config = dict(
    num_hidden_layers=8,
    head_dim=32,
    rope_theta=10000.0,
    bias='none',
    parallel_block=False,
    init='normal',
    init_std_o=0.0258,
    warmup_steps=200,
    batch_tokens=131072,
    max_seq_len=512,
    max_steps=5009,
)
Each number is 128 + 24 x the weight over its row's rms, rounded and kept within 0 to 255. Layers, rows and columns count from 0. The size above them is the row's rms in percent of the matrix's.

# layer 4 MLP down (transposed), 832x320, rms 0.133, rows 38-68, columns 256-287
size [ 95 104 100 100  96  99  95  95  99 102  96  99 105 100 109  95 106  96 105 102 100 101 102  95 104  92 105  92 100 103 103]
[[118 127 136 130 130 120 133 124 104 130 130 136 147 117 123 118  86 128 159 111 109 168 115 134 125 112 147 118 138 128 127 113]
 [100 139 121  86 106  91 130 144 133 112 117 129 124 135 147 124 105  88  77 141 126 158 149 155 108  96 154 143  81  94 109 138]
 [127 121 146 136 106 101 104 151 116 128 133 108 133 109 159 129 112 151 170  77 100 101 130 144 136 121 161 106 122 111  98 125]
 [194 118 168 158 135 145 118 137 175  82 118 151 145 167 120 151 182 119 163 135  92 144 149 141 157 101 105 115 105 153  99 154]
 [131 156 134 177 115 111 126 127 142 135 138  88 129 117 113 134 107 133 167 108 132 153 132 117 140 102 115 114 152 116 141 134]
 [ 75 140 174 129 113 135 176 138 129 139 137 133 118 117 124 129 147 103 172 149 134 105 130 121 141 140 108 114 143 128 119 134]
 [129 121 153 142 146  70 126 145 122 141 140  81 135 152 140 141 130  96 140 159 120 159  99 157 114  74 130 147 159 129 127 125]
 [113 103  60 101 108  78 167 123 172 138 161 157 125  97 113 115  78 143 168 180 119 129 130  96 128 135 133 156 126 118 163 123]
 [ 82 116 104 109 142  93 146 142 135 108 133 134  97 124 140 100 117  94 154 154  95 124 129 108  91 129 164 165 155 106  81  90]
 [ 94 116 151 158 123 114 133 125 152 127 110 118 143 145 121 147 114 113 130 115 133 121  73  88 135 128 124 157 127 113  69 126]
 [165  77  99 145 124 102 134 111 129 122 131 110  88  82 116 107 110 119 147 148 140 101 151 118 145 155  81 138  80 108  90 116]
 [179 109 154 180  83 151 149 144 102 122 114 142 125 127  90 129  76 114 164 139  98 172 124 111 137 164 139  94 137 133  88 133]
 [147 149 113 124 113 125 121 152  60 134 136 148 178 123 156 191 111 147 161  89 121 115  96 130  87 124 142 132 127 149 150 114]
 [112 120 155 145 124 129 154 142 144 109 183 197 132 139 137  85  90 128 146 138 144 132 114 129 136  89 113 121 136 136  93 160]
 [118 113  90 148 132 131 127 127 162 162 106  69 135 119 131 147 119 168 114 114 137 168 158 110  89 135 154 126 141 108 162 114]
 [132 132 117 105 154 104 139 150 147 117 156 188 125 131 158 122 145 139 115 139 119 117 153 149 105 136 101 134 127  99 107 107]
 [158 123 107 150 147 122 129 148 147 144 156 143 163 113 125 126 124 128 151  90  94 120 110 128 117 142 108 129 119 136 112 122]
 [ 76 109 158 119 146 164 175 152 151 115 174 158 100 144 117 122 147 125  85  82 132 131 120 131 164 160 114 122 141 165 153 143]
 [161 166 132 121 158 128 123 122 147 154 137 106 122 146 140 136 130 115 131 142 112 133 186 143 131  85 161 140 132 135 116  94]
 [128 112  91 109 103 131 149 123 168  83 139  76 118 145 111 174 124 126 144 138 115 101 154 139 125 129 136 168  99 137 126  94]
 [127 138 125  94 125 142 154 142 121 156 145 123 117  97 124 134 135 178 133 206  91 142 160 158 110 109 118 169 132 154 126 129]
 [164 100 146 145 121 207 110  90 114 152 168 115 111 152 130  70 118 143 110 180 104 131 125 126 145 125 119 121  90  97 160 108]
 [131 116 108 115 131 104 150 144  57 109  95 143  99 133 149 137 160 136 132 136 147 126 119 131 130  87 125  90 162 100 140 149]
 [184 120 138 104 126 109 164 104 166 151 153  68 149 101 131 128 152 106 132 149 162 136 113 120 150  88 126 100 109 101 125 156]
 [ 91 115 155 133 152  98  85 124 102 127 131 195 112 111 115 131 160 143 144 130 135 109 162 103  59 118 132 112 157 125  92 136]
 [107 157  95  85 140 104 114 119 102 121 143 136 105 149 117 139 153 124 161 163 184 103 138 136 144 109 159 160 160 153 108 123]
 [114 124 134 162  78 133 167 159 165 136 119 177 146 133 110 122 163 175 143 145 157  92 159 123 122  94  99 122 157 120  71 124]
 [176 104 108 148 115 131 111  96 133 139 121  79  61 155 139 111 107 100 148 115  76 143 118 121 120 129 145 185 133 107 121 114]
 [170 168 116 103 127 115 127 130 152 134  68   0 130 138 136 120 148 108 101 143 136 141 110 135 112 138 127 143 107 153 126 108]
 [141 100 106 109 162 127  89 161 143 156 118 125 148 154 130  98 135 115 115 115 109 111 136 152  99 105 155 102  89  87 108 121]
 [134 120 111 127 165 146 147 128 121  98 108 119 126 151 113 155 138  88 138 104  93 123 128 102 104 151 160 103 140 154 119 125]]
# layer 4 MLP gate, 832x320, rms 0.14, rows 39-69, columns 256-287
size [101 101  97  94 100  92  96  95 111 102  91 100  91 108 106 113 105 102 103 103 104 101 111  96 100 102  97 105  95 107  91]
[[102 138 149 115 148 111 113 129 156 124 138  78 106 119 154 121 129 146 137 162 123 144 154  84  80 133 156 127 151 138  69 139]
 [102 149 140 126 138 153 129 121 130 108 118 171 161 138 121 166 170  99 136 153 109 105 100 126 174  76 175 135 145 101 111 133]
 [167 121 163 138 179  98 140 175 162  56  92 139 176 141 153 143 145 175 119 127 159 127 124 151 148  72 101  64 106 141 123  91]
 [148 183 178 127 114 139 118 122  93 103 144 137 103 123 127 147 131 120 107 151 143 130 113 142 127 119 156 103 163  99 172  96]
 [124  95 188 130 142 142 118 124  85 109 115  84 126 154 141 114 115 135 168 129 111 119 171 135 138 149 107 168 101 154 132 145]
 [151 133 121 128 153 181 107  83 144  58 121 142 144 117 127 136 151 157 129 156 151 101 149 152 147 121 158 102 162  97  96 104]
 [ 86 165 115  98 154 130 119 143 149 127 122 104 173 137  76 121  91 131 106 111 104 176 170  62 118 115 112 145 116 105 119 117]
 [153 166 139 100 145 136 129 175  93 104 123 148 132 123 177 150 135 134 148 120 161 118 117 120 124 139  98 161 119 125 116 108]
 [ 94 157 142 107  97 125 122  79 117 113 134 158 139 126  89 111 137  89 127 151 112 102 135  98 162 139 173 183 156 107 111 101]
 [131 151 194 125 151 121 128 140 109 131 161 118 120 127 113 129 146 116 142 169 107 152 130 125 134  99  85 125 184 166  99 110]
 [116  97  80  77 128 130 161 129 119  98 118 134 125 162 129  97 151 100 124 103 152 119  84 127 119 151 119 116  79 126 145 140]
 [ 92 115 136 116 143 131 181 150 100 140 131 153 117 157 125 118 134 149 132 140 148 151 152 140 178  99  94 117 173 152 100 151]
 [ 98 147 115 146 150 116 131 111 107 161 133 121 131 126 133  99 120 115 127 138 104 134 165 140 164 116 136 102 151 121  96 107]
 [131 139 164 121 198  85 126  93 123 114 119  81 144 154 108 120  98 143 111 167 118  86 138 115 120 108 103 104  92 146 118 153]
 [ 97 127 171 106 134 144 124 149 113  76 124  87  84 111 124 133 117 101 149 142 128 136 142 158  95 117 121 173 147 135 126 153]
 [154 146  71  95 163 103 164  99  88  96 113 152 166 174 138  99 128 172 103 134 130 110 134 126 126  99 124 132 104  90  76 113]
 [127 130 124 114 149 117 171 151 124 138 140 116 146 102 172 108 146 148 124 125 138 139  91 136 161 163 121 129  97 128 116 148]
 [118 166 129 125 134 124 116 144 148 138 136 137  87 119 106 161 122 120 159 136 153 142 109 115 149 115 119 120 120 106 123 131]
 [ 78 147 155 123 128 106 141 120 161  94  83 126 122 168 184 102  75 105 178 137 152 130 141 160 137  88 106  97 136 110 127 160]
 [129 153  90 119 115 127  70  78 135 152 136 140 122 117 153 173 174 126 121 109 128 126 134 154 131 112 144 143 137  81  95 149]
 [100 154 165 199 103 133 108 119 104 124 143 162 127 130 113 117 153 141 140 108 103 134 145 145 178 119 123 161 109 132 131 101]
 [137  97 118  53 120 138  94  92 136 132 103 103 147 125 122 130 137 116 123 116 160 127 141  82 112 130  93 158 121 129  91  83]
 [139 170 104 134 108 142  98 147 132 174 142 138 119 144 145 110  76 152 139 118 114 134 145 122 148 146  99 109 130 131 155 121]
 [114 129 122 153  78 135 131 128 131 143 147 123 112 130 109 118 137 149 135 162 140 135 125 144  85 113 102 123 159 128 135 166]
 [114 122 118  90 116 116 139 143 104 107 137 148 122 157 139 122 143 122 109 146 159 107 127 114 130  90 159 128 159 129 105  99]
 [ 92 106 127 103 133 127 180 104 132 135 139 146 134 124 119 133 132 125 106 126 137 140 117 180 172 116 105 103  95 131 137  74]
 [145 164 100 161  96 166  96 139 136 132 137 139 108 154 120 148 136 108 105 103 143 135 122 167 151  91 124  78 107 136 106  68]
 [115 150 127  90 103 107 170 115 140 124 128 171 165 133 129 142 129 135 146 124 135  98 124 121 126 136 127 155 120 156  96 150]
 [119 144 108 108 105 142  90 125 125 135 130 140 165 132 118 139 149 100 207 147  86 117 126 152 129  88 124 120 115 116 128 119]
 [127 176 148 147  99 142  80 149 139  85 139 144 128  78 130 156  87 102 119 148 116 112 137 132  91 125 114 139  91 115 113 135]
 [111 108 149 102 134 123 176  87 150 109 162 175  84 151  97 156 130 114 118 110 156 143 126 161 137 152 103 135 128 137 110 139]]
# layer 4 MLP up, 832x320, rms 0.143, rows 39-69, columns 256-287
size [100 105  99  93 100  95  94  93 104 100 100  98  96 111 103 108 102  98 103  95 103 101 115  97  98  95  98 154  98 104  91]
[[ 99 101 166 135 165 105 103  92 135 110 166 137 132 114 140 103 112 138 117 159 108 111 114 118 142 164 139 119 146  88  96 133]
 [154 158 133 128 136 146 126 101  82 127 103 139 122 134 144 126 112 171  84 135 147 165 158  92 137 148  99  90 127 128 159 123]
 [128 111 141 126 102 117 133  85 132 131 117 125 151 146 141 118 150 162 123 148 107 148 118 129 122 111  90 116 113 146 134  95]
 [106 122 169 106 135 160  89 123 147 120 131 130 132 173 131 125 127 129 115 104 103 143 128 139 127 141  96 118 133 131  83 176]
 [ 86 116  99 174 149  93  87  95 175 134 119 135  71 112 133 149 108 104 141 137 114 142 115 146 123 161 118 146 153 146 135 151]
 [141 107 125 101 136 160 134  71 114  89 140 110 182 132 153 125  94 118 132  85 117 108  61 108  84  86 142 121  90 139 117 106]
 [176 124 166 112 104 127 113 137  95 115 137  78 103 147 161 154 121 153 146 175 146  99  97 100 153 109 120 105 119 115 113 149]
 [124 135 102 152 117 150 110 136 141 131 107 140 130 106 153 151 190 135  87 120 122 144  92 107 119 175 114 111  96 133 130 148]
 [ 99 140 112 147 143 134 138 130 105 151 135 121 124  99 144 175 132 102 108 108 108 161 130 147 134 122 177 143 157 133  99 105]
 [136 128 139 152 148 104 164 147 147 148 127 116 145 105  95 129 166  99 125 131 116 140 161 136 116 123 149 100 156 141 124 141]
 [112 157 101 128 122 155 101 140 146 109 118  73 116 162 152 118 101  99 119 122  98 119 111 135 119 177 153 123 134 131 103 147]
 [132 169 122 135 140 141 109 102 136 119 139 120 152 127 161 158 143 113 148 123 130  99 143 100 104 154 152 168 117 139  96 116]
 [ 93 147 168 143 143 143 126 121 141 137 105 131 120 100 124 165 130  76 115 168 123  85 124 175 138 175  98  88 122 139 134 127]
 [138 133 114 133 174 134 132 105 153 178 117 125 157 102 136 118 116 129 143 127 103 102 115 116 119 116 128 148 165 104 136 138]
 [132  85 137 111 163  91  87 120 207 129 129 134 132 133 109 146 120 132 118 134 144 126 138 106 119 115 124 113 107 119 125 142]
 [105 146 156 123 111 132  71 143 141  96 139 100 120 126 138 127 132 166  93 132 126 121 139 152 140 135 112 146 133 165 131 123]
 [147  85  87 103 114 113 129 152 142 159 140 130 153 172 109 125 155  71 163 158 115 165 135 130  96 166 130 144 143 149 132  89]
 [133 109 154 108 137  63 105 130 114 156 151  83 114 176 108 107 102  97 120  89 124 128 102  72 159 145 169 101 128 122  93 143]
 [154 173 128 120 146 151 119 153 161 122 155 105 164 120 119 137 166 113  98  63 127 137 170 113 138 118 127 130 129 112 195 133]
 [132 104 113 134 100 127  79 148 151 106 169 135 123 148 135 127 128 127 169 129 126 108 143 126 140 133 152 164 151 135  95  85]
 [159 142  78 124 195 132 109 147 143  89 118 129 115 122 151 122  90 129  99 131 155 120 137 157 137 115 182  99 144  88 148 136]
 [122  57  93  87 166 109 113 127 140 130 117 139 129 126 129 164 110 138 143  90 152 152 129 108 170 128 113 111 118 184 123 114]
 [155 132 160 130 163 132 142 115  99 155 186 128 131 137 115  94  87 167 131 122 136 159 114 140 160 117 109 107 150 112 122 114]
 [139 174  90 167 125 121 162 164 110  91 151 122 119 134 110 197 129 154  65 113 106 136 185  95  98 116 123 159 136 127 159 109]
 [142 101 197 141 130 156 163 119 151  98 118 119 125 120 132 130 108 136 129 119 145  97 152 126  95 121 125 128  95  95 147 153]
 [172  98 134 158  91 118 140 120 133 151 121  50 135 144 133 101 119 133 148  74 176 103 106  93 126 148  98 123 118 108 181 125]
 [119 101 130 136  80 115  68 125 110 122 108  88  95 129 117 144 153 112  78 118 158 133 177 136  94 121  85 154 112 145 148 119]
 [156 161 106 103 127 122 148  80 155 122 128 194 148 116 139 100 125 144 129  94 152 120  79 138 108 130 115 157 137 136 127 119]
 [133 143 140 125 122 150 128 125 108  84  76  96 103 123 111 113 121 130  72 151 128 108 118 137 113 150 125 122 114 127 112 140]
 [119 148 129 109 121 123 123 131 190 126 127 123 125 154 118 126 139 110 108 138  87 115 139 128 148 139 115  83  98 143  86  90]
 [128 119 141 123 162 110 108  96 102  79  86 107 169 143 163 111 142 149 128 113 130 171 127 108 172  81 123 102 122 122 122 131]]